Weights of a small transformer language model: learned positions, 566M tokens.
Each number is 200 + 40 x the weight over its row's rms, rounded and kept within 0 to 999. Layers, rows and columns count from 0. The size before them is the row's rms in percent of the matrix's.

# layer 2 MLP up, 2560x640, rms 0.0974, rows 332-375, columns 160-239
111,211,236,182,266,252,251,157,169,180,160,193,187,234,160,253,229,157,254,217,131,169,151,239,208,183,200,197,219,150,234,199,127,228,201,163,171,211,206,166,179,174,224,177,157,198,218,200,21,205,201,159,194,232,227,248,141,244,238,225,221,205,216,222,284,184,199,250,195,201,214,240,138,187,192,182,165,181,236,177,177
086,224,89,231,225,230,159,200,219,130,207,316,173,156,205,154,257,206,255,252,233,135,186,196,152,198,194,257,167,221,214,250,232,226,170,215,201,165,225,148,190,209,271,248,169,190,172,169,174,182,169,183,224,192,149,227,226,228,158,197,213,211,214,229,229,204,169,220,249,136,147,183,191,260,200,250,251,189,162,152,195
089,163,180,233,102,109,175,166,222,232,203,192,181,190,213,214,201,192,178,248,195,196,163,119,163,168,186,255,187,232,185,197,133,315,151,220,169,123,144,234,150,174,226,206,168,115,300,205,176,156,212,202,223,253,131,188,141,219,243,152,187,145,178,165,200,187,229,202,184,199,232,226,190,167,202,239,252,155,210,224,212
097,152,217,192,211,232,186,172,220,235,247,223,153,225,198,194,212,181,221,180,157,198,212,146,163,139,232,202,212,251,233,229,204,175,207,173,235,224,225,256,195,147,232,110,215,234,188,162,203,168,229,153,159,165,221,280,166,177,252,156,211,181,129,184,226,172,194,235,248,290,270,165,224,199,171,186,224,147,138,169,198
109,210,173,180,255,192,230,205,179,132,202,205,141,192,176,209,216,243,208,171,157,168,124,203,215,160,202,141,268,246,83,210,204,218,203,206,172,146,241,196,91,169,257,218,210,161,181,188,84,222,213,214,130,228,184,160,218,191,243,219,159,203,208,239,262,166,220,207,215,172,113,261,189,170,202,220,175,232,179,171,224
110,236,152,236,247,254,187,300,203,174,175,187,187,215,214,296,181,202,191,229,151,154,226,224,265,225,209,253,208,206,275,146,222,166,165,144,212,287,151,136,240,200,221,258,186,143,194,254,202,210,248,224,174,147,219,177,194,256,154,211,142,204,197,245,206,182,152,233,228,257,130,233,151,145,192,190,243,225,245,222,239
100,178,207,169,110,190,179,239,189,213,229,194,116,201,213,136,176,266,258,202,189,187,225,224,204,120,174,201,150,216,213,260,167,224,223,193,259,160,162,211,216,195,183,249,205,170,253,183,197,158,236,203,172,269,147,228,214,207,230,234,148,227,233,134,206,195,209,151,196,212,163,220,177,179,102,220,200,170,140,232,227
101,224,177,208,184,191,258,264,255,169,171,163,138,197,236,178,177,277,232,185,123,207,191,159,190,165,127,155,172,204,212,241,231,201,132,232,138,234,244,133,162,242,201,198,150,186,254,174,161,195,204,258,196,201,228,234,187,160,170,205,169,199,91,123,211,227,229,156,170,151,273,256,241,224,201,174,173,244,227,94,204
097,226,173,184,214,215,129,197,217,173,149,235,213,148,233,150,224,256,202,197,168,169,242,115,192,159,181,283,244,251,177,200,215,119,169,131,227,279,205,145,272,245,185,152,158,210,251,222,220,226,249,216,201,202,159,158,216,151,169,148,209,125,223,209,195,164,192,180,192,221,234,191,133,160,201,223,221,204,186,240,202
099,177,198,166,254,254,262,144,252,152,273,158,284,126,196,259,245,165,108,239,227,222,224,195,163,128,158,200,271,194,179,202,183,202,186,230,195,189,154,138,250,144,174,208,170,187,171,181,201,186,237,256,278,176,228,144,215,220,206,208,150,160,227,159,170,149,254,195,255,275,238,167,199,245,173,121,230,291,216,218,220
095,257,200,169,251,197,237,154,196,239,230,213,205,165,221,151,229,182,190,143,215,200,161,177,205,236,118,198,182,206,165,161,213,169,175,122,168,126,204,237,215,206,255,215,180,245,151,156,108,240,192,185,169,180,231,158,230,197,160,257,207,193,287,164,163,194,177,204,195,276,188,259,175,221,229,147,203,174,220,216,200
103,154,145,199,182,206,188,222,177,223,178,150,204,210,182,177,154,261,219,236,171,261,191,159,266,117,175,191,132,261,185,184,211,185,255,226,306,293,159,129,177,193,169,235,165,241,243,229,189,165,228,237,169,206,276,203,151,205,210,195,191,212,177,265,191,210,221,170,190,143,230,147,164,164,133,194,220,196,211,253,106
096,164,200,162,133,245,225,166,175,159,210,303,176,180,176,305,217,142,177,170,219,188,215,180,185,134,231,241,203,145,198,173,254,180,206,219,281,221,220,255,212,180,201,218,241,194,207,265,237,178,221,217,275,221,154,220,271,260,182,211,217,186,274,136,176,179,247,259,276,180,232,159,257,166,160,200,218,162,194,224,213
097,185,146,200,133,216,207,210,256,203,122,180,249,208,187,302,202,183,141,172,146,192,236,200,189,211,181,119,195,149,149,193,145,149,184,220,194,173,206,187,190,262,116,136,150,220,190,186,187,181,233,156,188,203,190,181,260,288,177,209,156,120,199,217,257,212,272,241,179,175,193,187,249,190,134,192,235,183,188,195,187
094,183,233,230,195,257,196,191,239,146,261,219,227,205,189,175,263,233,233,209,226,205,198,232,209,200,229,156,179,134,192,185,169,210,227,167,184,188,250,237,220,140,175,154,185,152,244,152,197,264,163,230,205,206,184,183,219,157,162,215,194,232,254,170,176,215,195,174,202,209,125,238,114,267,134,205,243,281,176,214,145
096,161,162,260,175,133,192,215,189,149,198,216,167,276,220,294,136,214,169,235,170,277,132,197,153,110,217,247,207,216,222,215,108,207,263,242,233,145,227,253,215,182,228,249,185,163,204,195,221,200,243,277,171,205,204,235,222,209,169,204,201,168,235,188,215,151,210,205,221,219,158,159,228,236,191,204,238,170,220,240,224
116,221,156,193,183,270,140,184,223,158,250,179,168,167,187,193,116,254,190,162,161,216,161,205,147,229,178,98,195,132,177,265,243,236,245,212,241,196,227,175,213,157,173,202,225,189,183,237,297,186,309,186,195,161,237,171,176,204,293,184,166,218,212,184,209,227,173,205,186,195,157,195,206,214,244,249,191,151,236,188,209
085,196,191,173,205,273,243,154,129,256,214,208,161,193,332,325,191,235,114,182,173,239,214,258,231,213,205,225,171,193,165,207,171,206,254,153,210,241,253,128,232,208,184,168,202,197,206,200,246,147,219,217,269,231,216,191,189,236,159,236,153,265,225,166,236,260,278,149,225,237,189,129,184,252,141,179,180,207,195,235,182
103,236,157,178,220,236,183,148,139,188,82,137,230,239,277,334,240,244,234,198,242,164,226,241,120,154,220,190,230,253,132,179,170,229,279,248,219,231,225,232,195,251,184,234,215,166,253,178,192,228,239,197,173,243,215,222,171,203,282,123,202,233,125,104,194,204,166,200,180,176,185,258,219,245,190,243,258,182,209,247,141
090,194,252,181,224,225,195,211,166,159,204,167,251,261,169,218,194,159,162,221,223,155,167,281,184,212,198,270,212,174,178,209,233,278,180,192,232,208,227,249,153,147,187,211,233,184,215,172,161,173,160,208,188,220,179,177,194,182,247,197,215,176,224,267,183,180,274,212,187,222,141,190,265,189,229,242,198,199,240,135,196
091,144,165,134,225,212,131,252,242,180,228,189,218,188,215,216,200,208,220,212,160,263,213,236,145,206,180,185,199,188,250,181,200,265,180,198,90,226,213,232,210,230,148,224,231,187,215,238,214,83,220,231,182,234,202,157,206,161,185,292,204,149,241,168,255,188,215,142,255,229,261,159,184,253,115,173,218,161,209,198,135
098,179,179,206,206,233,186,242,208,85,208,172,264,165,252,185,288,133,211,244,263,251,191,219,284,253,213,210,239,223,105,202,180,158,196,138,270,148,180,256,274,148,224,254,202,134,202,192,189,206,186,263,179,233,189,122,134,127,219,188,153,173,188,224,189,183,232,186,180,162,182,206,184,149,174,280,176,166,223,234,211
104,218,230,273,224,217,287,224,162,175,237,222,132,185,216,173,250,216,252,198,202,284,234,241,209,182,203,131,151,241,213,207,225,211,207,213,224,176,168,189,176,227,230,161,182,196,205,204,196,252,251,233,210,290,236,224,159,197,271,242,156,197,178,219,63,174,261,269,168,172,178,217,163,170,221,228,130,191,239,211,229
102,224,291,262,271,238,174,208,221,231,236,166,151,151,196,186,237,192,155,170,202,160,138,147,209,191,238,141,179,211,250,231,182,194,135,138,221,244,222,212,252,208,138,208,167,196,116,165,146,204,235,212,220,243,158,167,170,191,257,188,208,235,144,236,141,174,282,217,146,195,146,247,187,301,215,156,188,226,103,218,274
122,167,230,177,203,258,227,128,133,209,208,222,175,236,259,156,204,160,221,161,220,195,175,260,206,252,184,202,225,187,226,163,139,188,260,238,199,152,97,157,229,272,225,217,233,187,229,231,180,138,195,209,168,190,138,241,260,187,167,220,206,214,151,180,212,160,186,138,125,154,225,211,231,240,151,188,185,236,225,61,188
113,231,211,247,176,200,171,184,193,199,179,207,217,163,217,262,167,194,145,142,256,258,138,267,226,230,191,224,178,232,210,218,172,235,251,221,250,195,153,253,162,241,185,206,221,224,138,147,194,166,224,212,161,175,242,202,217,169,186,288,174,252,196,243,182,203,193,241,100,213,196,307,191,145,191,172,173,204,224,202,191
097,159,231,236,190,204,218,220,158,243,222,253,183,253,185,210,174,216,211,217,171,151,235,216,224,198,193,98,267,199,253,224,222,221,190,208,232,93,172,138,204,200,222,189,200,232,269,199,247,123,212,273,204,192,233,221,235,178,165,246,205,234,237,184,202,226,167,230,199,145,187,190,175,153,168,203,230,220,126,202,253
096,252,176,243,164,183,153,210,214,219,230,200,91,175,156,195,263,222,155,258,205,255,198,176,179,141,234,120,285,281,210,146,176,190,251,173,189,242,161,191,166,225,229,154,261,169,128,166,222,152,170,198,238,167,247,204,176,221,187,240,155,170,174,153,212,224,200,242,151,142,164,198,172,215,186,226,207,278,263,222,152
104,200,201,225,164,211,170,212,207,260,197,161,160,170,165,246,197,202,129,198,134,158,156,172,171,172,184,152,210,161,207,148,143,240,236,196,210,247,204,213,221,214,124,98,296,239,147,199,229,186,244,213,222,239,217,169,193,218,171,201,223,233,213,135,277,185,166,197,185,262,191,84,243,233,172,239,142,269,223,195,241
103,252,192,249,224,128,232,145,114,195,250,200,190,197,203,213,241,263,171,204,250,215,244,255,173,204,237,131,246,217,178,116,157,217,243,206,215,195,167,187,223,227,169,195,252,143,192,145,214,222,148,242,180,166,236,164,255,224,238,246,233,249,267,156,160,211,224,156,151,137,238,201,195,178,258,140,188,140,175,93,230
087,238,198,214,172,189,186,155,242,222,172,261,232,191,164,215,150,184,161,156,223,215,147,175,211,176,155,219,156,159,232,197,141,253,188,191,235,209,235,239,169,193,121,215,183,217,224,167,242,194,176,205,120,163,168,242,170,219,213,228,221,208,235,240,167,187,238,273,213,212,221,226,181,169,189,195,248,274,214,197,218
073,200,156,180,206,138,178,206,259,229,266,167,145,170,214,206,233,210,167,213,181,229,183,206,203,164,236,246,177,113,172,143,180,132,257,181,201,148,158,202,135,140,264,222,262,136,181,261,206,220,181,183,212,234,267,194,194,291,231,180,230,214,227,192,229,176,261,144,179,219,196,149,183,205,203,175,179,210,195,151,238
088,192,250,131,222,127,199,211,259,217,250,140,153,216,113,232,220,222,166,227,197,205,207,233,169,295,166,200,177,214,192,223,244,232,175,229,206,150,212,270,214,175,205,207,226,144,74,146,192,173,216,126,183,228,220,295,182,208,263,219,149,199,276,103,166,180,254,218,227,213,192,216,180,212,195,208,203,175,162,196,217
102,158,231,194,279,199,162,143,203,156,253,167,244,210,201,244,136,279,266,242,230,188,248,179,234,168,256,206,226,120,274,231,247,203,238,263,204,140,171,257,149,188,217,183,190,193,166,257,245,160,162,282,236,227,198,190,228,242,202,238,266,196,208,99,181,146,180,153,207,154,187,238,242,228,240,228,116,243,185,126,208
093,148,164,227,191,109,244,161,220,205,141,183,232,226,157,178,124,183,226,165,220,195,237,214,171,237,180,251,193,225,209,146,254,190,178,256,185,213,218,250,196,216,212,179,204,156,197,160,140,259,194,224,183,232,193,213,221,216,195,104,222,179,175,168,216,157,179,225,168,206,201,215,167,218,172,112,258,147,136,142,215
096,150,176,209,196,178,206,182,221,224,245,345,208,231,183,226,174,188,206,140,179,154,280,142,177,188,166,276,250,129,198,173,247,227,213,274,179,143,199,177,133,204,210,224,188,169,254,201,155,154,224,240,254,178,229,188,175,160,212,206,231,218,218,173,218,175,171,108,218,254,166,127,263,210,193,154,203,185,224,245,205
099,192,196,248,173,262,184,195,186,222,260,155,204,228,196,204,199,182,172,224,186,191,201,212,177,200,209,95,242,167,201,189,234,84,180,171,287,315,156,218,205,152,244,267,228,199,157,144,195,227,148,252,244,208,163,90,143,242,171,232,198,242,290,197,185,208,184,142,253,217,180,227,183,213,180,242,154,285,253,196,137
103,150,206,253,149,138,250,200,148,220,208,282,109,208,238,225,266,208,167,186,165,228,159,219,284,240,168,256,249,214,232,273,213,257,244,136,218,262,190,206,271,167,267,204,242,84,206,225,212,113,174,151,216,178,227,162,176,212,177,200,198,103,183,244,184,203,212,206,157,177,197,191,251,229,237,228,221,245,307,194,174
121,244,183,199,185,206,245,200,230,105,244,177,187,206,230,118,209,183,209,226,151,121,185,215,216,165,207,170,204,198,121,198,182,209,222,167,151,165,147,160,197,233,269,169,231,226,198,125,234,191,216,130,150,199,156,218,184,144,204,208,207,130,196,218,258,182,258,150,202,146,189,268,208,210,148,219,157,268,230,164,179
099,209,185,252,167,208,210,179,216,265,166,170,187,198,159,256,250,184,165,131,202,238,174,226,196,279,182,189,184,202,208,145,273,216,185,267,113,226,195,178,302,193,256,146,179,142,179,242,245,223,163,200,247,224,249,240,232,217,222,210,123,209,176,228,232,210,170,199,237,146,193,142,153,135,235,192,180,237,252,143,222
098,175,167,239,199,154,219,177,176,249,144,69,204,277,165,217,210,232,238,117,257,208,171,155,196,126,142,136,189,183,217,257,174,196,229,179,178,257,182,274,149,192,225,158,187,174,151,212,238,187,324,228,87,238,204,165,205,177,200,270,189,215,201,149,256,203,251,201,191,152,206,233,228,146,181,145,226,200,206,172,193
109,184,186,276,132,222,194,223,212,183,163,137,208,220,159,181,215,188,199,255,236,198,150,208,204,188,252,198,175,184,195,231,190,147,298,183,215,162,167,200,254,230,155,167,221,184,248,202,143,189,267,157,163,133,171,210,224,228,190,240,153,201,103,156,244,239,162,183,186,301,202,199,162,179,239,188,135,245,135,211,223
096,228,157,190,195,243,157,273,262,163,105,226,142,204,241,204,213,235,270,216,182,230,171,182,209,151,226,183,133,188,178,209,221,279,272,222,203,315,240,182,149,288,130,161,270,180,173,247,173,155,160,184,123,190,186,192,270,210,243,150,173,196,179,206,205,268,158,247,190,186,223,180,204,241,308,230,272,214,184,129,181
086,240,208,248,170,169,200,116,213,188,159,160,202,217,155,247,212,159,161,245,227,254,263,189,141,164,219,211,198,291,189,234,222,181,175,222,247,185,193,233,195,261,236,154,173,259,322,156,225,238,270,214,191,119,261,242,175,244,194,206,253,178,200,221,206,216,183,184,294,232,192,241,198,201,174,81,185,163,186,187,163
# layer 2 MLP down (transposed), 2560x640, rms 0.0475, rows 332-375, columns 160-239
111,187,237,229,318,185,189,281,166,251,270,181,178,173,180,171,145,146,186,271,209,147,213,245,251,170,171,136,245,227,161,153,199,236,256,186,183,194,185,312,141,191,198,240,117,268,233,223,213,172,174,259,279,219,148,95,208,159,146,250,225,163,222,196,233,198,205,219,110,189,239,254,200,187,97,193,208,235,214,181,243
089,165,166,245,210,213,221,177,335,227,157,217,131,272,221,220,206,207,238,198,160,163,187,174,204,159,182,270,249,122,175,199,183,166,156,264,236,220,243,250,229,238,188,199,223,139,209,166,135,186,166,206,191,291,175,204,208,225,221,205,167,225,220,202,156,181,188,289,269,220,228,169,231,200,258,250,172,222,241,147,187
090,156,156,154,240,204,200,258,226,139,114,282,181,202,213,229,193,185,205,116,206,204,211,221,155,178,210,232,225,192,246,198,152,164,195,202,229,189,278,228,160,217,132,192,203,167,224,279,201,173,134,199,274,234,134,134,243,223,236,179,160,191,209,208,203,162,211,228,203,167,175,121,296,214,233,162,236,192,209,180,184
099,153,157,212,280,220,187,136,131,215,167,153,190,216,234,202,157,159,265,166,180,193,142,241,236,217,177,153,247,171,158,213,257,207,215,207,200,251,172,245,156,191,165,188,197,236,186,215,131,208,199,229,120,206,171,193,68,209,160,222,285,222,228,233,124,153,195,228,218,193,223,159,219,207,205,237,243,160,209,182,199
110,234,191,164,289,220,186,139,121,228,176,183,150,182,184,219,280,276,200,258,227,180,222,202,209,185,184,128,258,227,196,254,259,94,175,184,239,298,206,123,212,157,216,231,149,170,173,227,190,240,185,219,252,218,132,203,268,188,238,222,159,191,196,179,170,173,199,170,181,145,189,125,169,125,146,189,267,183,141,172,269
112,220,98,202,186,222,225,241,239,234,255,210,240,295,231,186,186,158,292,167,191,172,196,252,174,198,143,162,224,217,115,238,189,146,219,232,176,172,188,244,203,193,135,183,206,250,241,141,224,239,181,155,206,145,191,256,233,256,176,163,201,171,184,125,218,167,117,174,204,239,211,161,215,189,236,200,137,182,244,205,187
095,183,143,216,215,127,178,175,227,103,223,296,133,189,154,187,210,250,250,180,181,213,271,233,186,190,231,284,135,225,185,198,215,183,232,180,205,229,256,135,143,143,169,149,256,201,159,284,240,270,207,196,196,173,203,199,219,93,184,182,246,184,205,203,161,229,198,215,163,128,148,183,284,249,198,251,186,131,176,215,218
100,218,203,196,211,189,221,195,165,278,234,223,174,166,190,207,218,119,206,159,219,293,245,188,187,209,207,158,243,195,178,214,227,215,212,214,118,199,283,230,222,203,177,211,182,241,275,212,190,249,115,164,182,150,217,206,218,155,219,194,212,142,183,196,240,193,203,165,136,197,190,211,155,164,235,121,227,198,217,186,191
100,174,196,194,181,268,167,245,218,221,186,135,222,205,200,283,266,258,150,217,182,224,201,177,176,202,113,212,164,194,116,181,204,195,140,193,171,146,184,166,177,201,214,201,213,247,218,182,251,240,152,235,204,181,208,223,212,171,214,245,190,248,165,202,174,225,230,253,247,114,219,199,158,250,122,188,184,150,172,175,235
101,209,212,166,229,218,231,255,232,268,174,215,237,153,230,186,188,253,175,135,229,162,156,191,167,249,208,182,256,138,214,168,262,214,218,171,192,166,224,202,159,194,209,208,192,242,108,162,228,224,232,196,213,143,190,201,184,190,194,250,173,204,111,262,236,198,142,175,182,185,226,200,166,249,126,224,128,199,155,233,135
088,192,131,181,110,231,252,218,221,247,184,111,266,159,150,228,227,175,237,270,191,151,208,197,192,206,195,145,206,162,219,167,154,209,115,203,174,164,179,69,196,182,217,223,184,187,212,209,315,184,254,140,193,203,248,196,112,239,212,131,140,152,189,173,196,111,211,134,158,219,168,224,176,238,246,190,225,200,305,121,161
104,178,131,183,179,199,218,179,180,212,187,189,214,129,238,239,257,204,253,172,183,149,186,207,220,199,257,263,167,160,240,240,271,231,225,258,252,189,174,190,134,243,231,173,220,136,161,203,226,205,199,260,252,144,168,163,205,170,187,316,228,179,247,193,196,220,174,145,134,227,186,201,226,163,121,165,152,201,186,223,238
100,133,187,278,228,232,234,239,211,183,223,243,222,234,183,239,222,156,148,179,211,161,171,231,222,102,160,120,171,198,240,221,157,156,162,194,206,172,220,231,217,162,111,133,188,216,198,201,199,165,223,206,211,189,198,227,217,178,230,213,203,240,199,204,168,172,184,179,231,254,182,172,173,143,224,189,262,169,189,226,133
098,235,244,193,203,191,155,158,182,188,235,250,238,219,139,190,234,171,260,178,236,216,177,211,224,187,232,176,173,185,163,153,178,225,188,177,239,208,172,272,216,181,246,256,232,277,143,124,231,231,115,186,190,215,148,136,186,184,219,152,206,271,150,153,186,214,139,195,143,200,263,273,231,260,218,228,202,167,175,241,256
095,200,178,173,220,234,165,177,198,169,229,188,180,229,221,156,252,200,259,159,248,195,245,229,287,240,190,202,211,188,225,266,184,214,188,186,239,208,188,153,209,161,185,180,164,137,223,184,233,241,221,199,197,172,289,171,126,102,219,204,221,186,180,185,223,246,157,208,195,281,277,173,229,197,186,159,219,186,242,206,187
102,163,178,277,245,170,208,184,183,230,163,160,267,233,215,282,126,236,125,169,281,186,208,141,238,198,227,230,174,204,221,231,207,216,120,203,171,128,208,210,200,271,206,231,147,233,211,209,188,213,163,234,168,204,196,213,227,319,196,204,156,196,143,210,213,192,152,177,196,236,213,197,281,210,200,185,166,136,257,281,234
116,209,169,227,190,177,187,135,242,200,252,199,183,213,202,161,179,205,173,223,210,254,200,258,166,296,210,238,305,147,213,196,168,222,127,155,122,185,226,192,207,234,185,138,137,235,225,184,240,188,161,225,177,109,145,189,197,233,185,172,163,186,182,246,129,229,226,195,197,197,172,254,280,188,232,215,164,187,193,210,147
089,213,193,119,157,207,199,156,123,159,192,191,208,229,224,223,193,166,185,223,164,226,188,175,172,164,208,284,223,196,239,222,186,202,247,165,167,188,186,177,253,275,195,159,169,210,169,211,149,164,109,224,235,237,199,231,235,115,275,178,214,176,218,255,190,166,244,108,188,237,212,191,146,221,102,173,207,260,157,188,166
119,143,179,172,242,228,246,216,201,220,196,193,183,201,212,295,170,231,174,152,232,190,128,195,189,228,156,204,160,222,197,245,216,254,214,228,163,197,169,224,195,234,175,196,292,243,150,240,157,207,242,215,196,207,213,226,253,160,231,179,181,229,171,233,215,202,215,219,175,198,313,212,271,188,268,146,238,240,170,242,197
091,185,281,248,195,109,191,259,231,174,193,182,115,172,117,174,152,104,233,227,197,248,251,270,182,160,211,182,253,275,214,220,184,250,253,147,128,204,242,184,163,156,189,230,230,176,165,205,137,172,249,131,242,206,144,144,218,250,208,190,207,194,196,175,194,248,282,203,168,284,149,181,169,188,173,231,244,201,233,81,111
099,155,150,225,226,221,123,246,200,203,161,258,256,161,217,212,110,283,169,235,178,319,287,247,130,147,162,108,189,199,204,145,171,257,230,162,174,231,225,170,186,175,146,190,211,174,241,200,136,236,187,213,150,190,252,218,137,211,196,185,255,124,233,214,179,226,192,168,202,213,228,237,205,118,193,189,205,170,185,220,189
101,161,160,200,160,206,162,180,202,270,258,176,238,219,80,165,222,226,209,145,144,210,192,207,242,270,197,192,256,247,232,189,202,236,210,256,301,255,215,177,167,243,206,128,226,191,185,230,198,208,184,205,219,275,192,245,242,174,173,151,169,205,220,271,179,211,162,157,160,219,187,115,158,191,218,262,214,202,216,181,183
103,190,196,227,262,210,202,137,226,246,116,184,170,161,123,195,203,224,191,201,219,285,176,257,252,221,192,176,238,212,262,231,326,188,165,188,161,173,259,250,135,246,187,193,183,227,140,163,198,232,212,199,248,211,206,157,165,205,163,280,240,264,206,168,151,256,186,227,161,173,188,138,228,236,179,232,229,142,181,200,208
097,142,180,261,202,185,171,208,183,201,227,126,194,168,133,259,233,302,237,182,221,215,168,184,205,206,208,216,177,259,161,169,192,171,196,217,188,174,213,131,256,146,192,157,180,247,221,163,227,136,211,186,219,176,191,204,161,231,203,185,211,109,171,219,187,127,156,144,165,223,217,179,261,186,205,159,271,201,237,118,210
126,201,205,133,201,167,168,245,258,193,193,196,198,279,206,173,205,225,159,189,162,197,132,165,168,227,150,201,193,77,218,163,183,179,182,231,173,113,226,232,265,155,193,238,322,222,183,208,232,224,164,85,163,228,145,117,267,204,185,163,272,230,235,269,126,159,178,178,257,161,189,239,216,184,216,310,155,217,252,197,207
112,250,182,188,275,205,150,276,187,235,214,192,188,157,234,170,190,251,177,224,192,234,188,203,143,198,214,208,219,190,212,190,178,263,240,168,243,156,191,208,255,195,227,226,214,173,201,199,171,182,240,127,183,208,179,293,193,224,218,254,263,274,304,108,230,192,127,166,231,187,144,200,167,216,273,164,142,166,154,215,224
091,208,230,224,190,205,229,100,239,195,224,182,205,153,166,172,207,243,183,218,262,231,192,171,222,178,188,186,182,204,164,212,195,188,110,257,164,277,227,181,226,212,294,169,127,197,242,183,183,139,204,206,159,170,126,171,165,210,253,179,206,231,168,217,197,262,270,211,228,196,151,235,171,129,229,186,187,269,146,222,209
103,208,207,168,200,249,173,241,199,221,174,243,214,185,174,205,216,261,209,187,207,176,243,188,195,239,187,191,272,182,251,200,237,142,256,151,154,279,179,164,146,178,143,213,207,189,189,210,195,177,165,181,185,163,92,160,204,220,188,201,232,182,201,220,184,201,234,140,250,228,286,239,193,195,198,194,271,159,214,136,142
124,159,143,173,184,263,185,221,160,241,191,181,234,127,227,177,236,233,219,151,160,182,235,181,172,187,189,190,206,169,176,193,205,248,139,187,136,194,163,190,215,185,170,153,220,272,277,207,178,225,251,190,231,222,200,153,170,124,130,178,207,179,106,218,242,178,258,119,169,262,212,158,154,176,169,249,195,250,157,269,186
100,283,234,166,93,192,165,245,222,141,222,174,199,200,108,204,245,198,133,237,159,150,180,102,141,233,219,174,229,215,183,245,193,213,191,168,248,174,236,264,272,156,194,158,247,242,268,126,254,244,153,181,198,174,222,175,265,236,149,190,199,194,160,189,220,201,150,182,146,176,193,201,198,209,238,172,185,158,198,243,224
083,221,211,182,139,167,235,259,176,207,250,201,275,183,221,199,205,300,209,195,281,218,199,133,191,157,212,213,213,259,173,252,129,220,204,206,104,175,216,206,133,173,228,219,201,199,242,151,277,251,245,246,224,241,200,179,196,213,188,154,129,184,192,188,263,233,188,189,244,127,189,229,225,257,147,202,259,192,211,190,169
075,179,189,195,233,181,234,182,300,177,156,242,157,219,213,211,189,225,158,143,301,230,209,171,185,157,181,247,196,178,172,247,198,194,176,216,173,248,248,125,255,253,183,271,214,190,236,175,161,217,224,172,150,262,182,227,203,215,217,258,204,229,189,229,164,182,220,199,134,134,200,242,149,192,181,176,140,141,211,227,219
090,159,252,187,149,218,231,64,234,180,150,204,218,166,157,184,213,175,189,203,197,245,247,168,179,199,181,163,189,89,196,213,184,205,200,292,249,182,246,198,200,222,202,207,176,227,185,180,230,242,250,167,219,277,187,177,154,190,161,162,175,168,237,180,205,218,114,227,312,275,195,255,186,144,255,203,216,78,179,164,216
096,204,189,106,228,223,198,216,151,166,201,142,210,197,244,86,142,169,196,189,202,151,206,225,85,218,233,235,203,242,159,211,179,162,160,200,252,191,205,220,242,180,252,160,196,203,208,283,202,219,235,217,150,138,184,226,232,228,202,230,208,114,170,222,200,186,237,118,223,261,204,234,196,273,146,170,141,243,275,206,257
097,183,220,253,217,160,191,198,190,207,179,177,161,186,209,159,249,182,235,188,172,213,185,262,107,205,164,255,244,236,157,197,260,187,167,231,199,200,244,248,180,158,205,166,251,184,247,255,190,224,117,234,162,205,214,267,213,162,198,224,220,213,252,154,184,227,189,162,204,165,217,255,206,223,148,214,205,157,182,143,233
103,142,216,265,189,108,105,222,186,163,281,216,222,221,181,192,183,188,215,156,224,245,229,173,185,140,207,241,156,230,204,211,214,178,197,188,266,241,141,249,105,293,212,175,214,279,178,201,189,216,231,204,266,178,154,186,161,242,221,243,198,178,184,231,194,172,203,219,262,131,143,160,179,163,246,253,230,144,134,228,182
092,207,184,83,240,148,170,196,208,187,260,165,183,227,200,177,228,185,210,208,264,255,193,231,177,157,209,229,151,159,281,220,230,190,171,134,259,153,227,264,214,212,147,245,183,215,171,233,145,221,198,183,204,139,273,197,164,241,224,275,238,224,260,232,226,302,181,196,248,187,245,246,214,255,188,264,199,170,210,199,207
095,260,167,183,224,220,214,224,226,166,156,131,242,216,210,192,208,203,165,185,192,264,170,266,186,158,188,196,159,186,217,179,199,269,260,220,194,233,151,150,140,248,206,192,185,211,210,192,212,193,179,239,237,172,220,223,183,123,223,279,186,203,247,171,197,208,247,198,224,238,169,177,187,171,173,198,134,257,166,168,226
112,233,218,218,210,185,220,195,258,173,233,154,151,186,225,207,155,187,200,172,195,184,166,118,242,259,259,186,210,130,241,214,186,154,158,120,172,185,240,258,211,204,235,197,169,79,206,209,139,172,149,193,177,226,149,221,176,224,220,174,215,199,201,200,233,215,175,230,208,146,235,255,272,226,273,223,250,180,282,160,169
094,232,183,250,205,256,214,242,138,94,168,168,239,209,200,174,156,254,205,191,175,214,209,231,239,173,214,190,224,118,203,205,231,197,210,123,240,274,155,173,164,191,196,250,240,198,184,144,128,233,261,239,206,226,258,120,177,168,258,199,194,197,183,170,202,135,193,293,233,232,264,124,161,217,262,184,156,251,252,191,212
111,175,167,214,259,228,226,213,254,240,108,163,300,257,220,192,209,219,240,207,163,216,180,190,192,198,200,165,180,190,194,270,130,233,220,238,203,196,161,238,172,155,172,182,180,217,248,207,248,174,234,247,178,159,131,274,197,187,212,196,124,189,119,235,169,254,168,178,135,254,205,162,222,131,186,180,171,167,209,197,222
098,272,190,86,155,184,172,140,167,189,237,179,216,180,214,237,161,187,194,157,209,109,179,185,206,158,174,256,192,260,155,215,143,226,271,162,191,187,226,195,184,190,213,167,207,223,152,205,191,145,207,155,127,212,234,253,150,161,228,207,230,168,210,209,223,229,144,222,234,213,198,141,179,221,163,213,260,248,167,109,170
103,192,224,155,190,243,171,192,197,226,185,196,200,251,219,222,252,180,121,233,265,245,278,196,177,147,206,205,226,218,234,215,172,270,200,205,197,192,203,135,278,250,172,262,174,236,115,211,171,239,197,154,221,128,280,230,206,200,171,134,262,130,149,160,217,176,205,269,211,216,260,196,126,233,197,209,173,224,181,241,184
085,209,154,182,98,142,224,165,213,219,281,238,236,238,200,215,197,284,251,246,232,228,147,272,187,191,171,222,205,140,195,170,139,256,168,196,213,202,194,179,238,125,229,149,165,149,228,213,188,263,165,118,169,200,210,249,158,212,219,154,177,209,228,227,241,252,186,207,226,168,230,131,196,283,230,172,231,161,126,158,169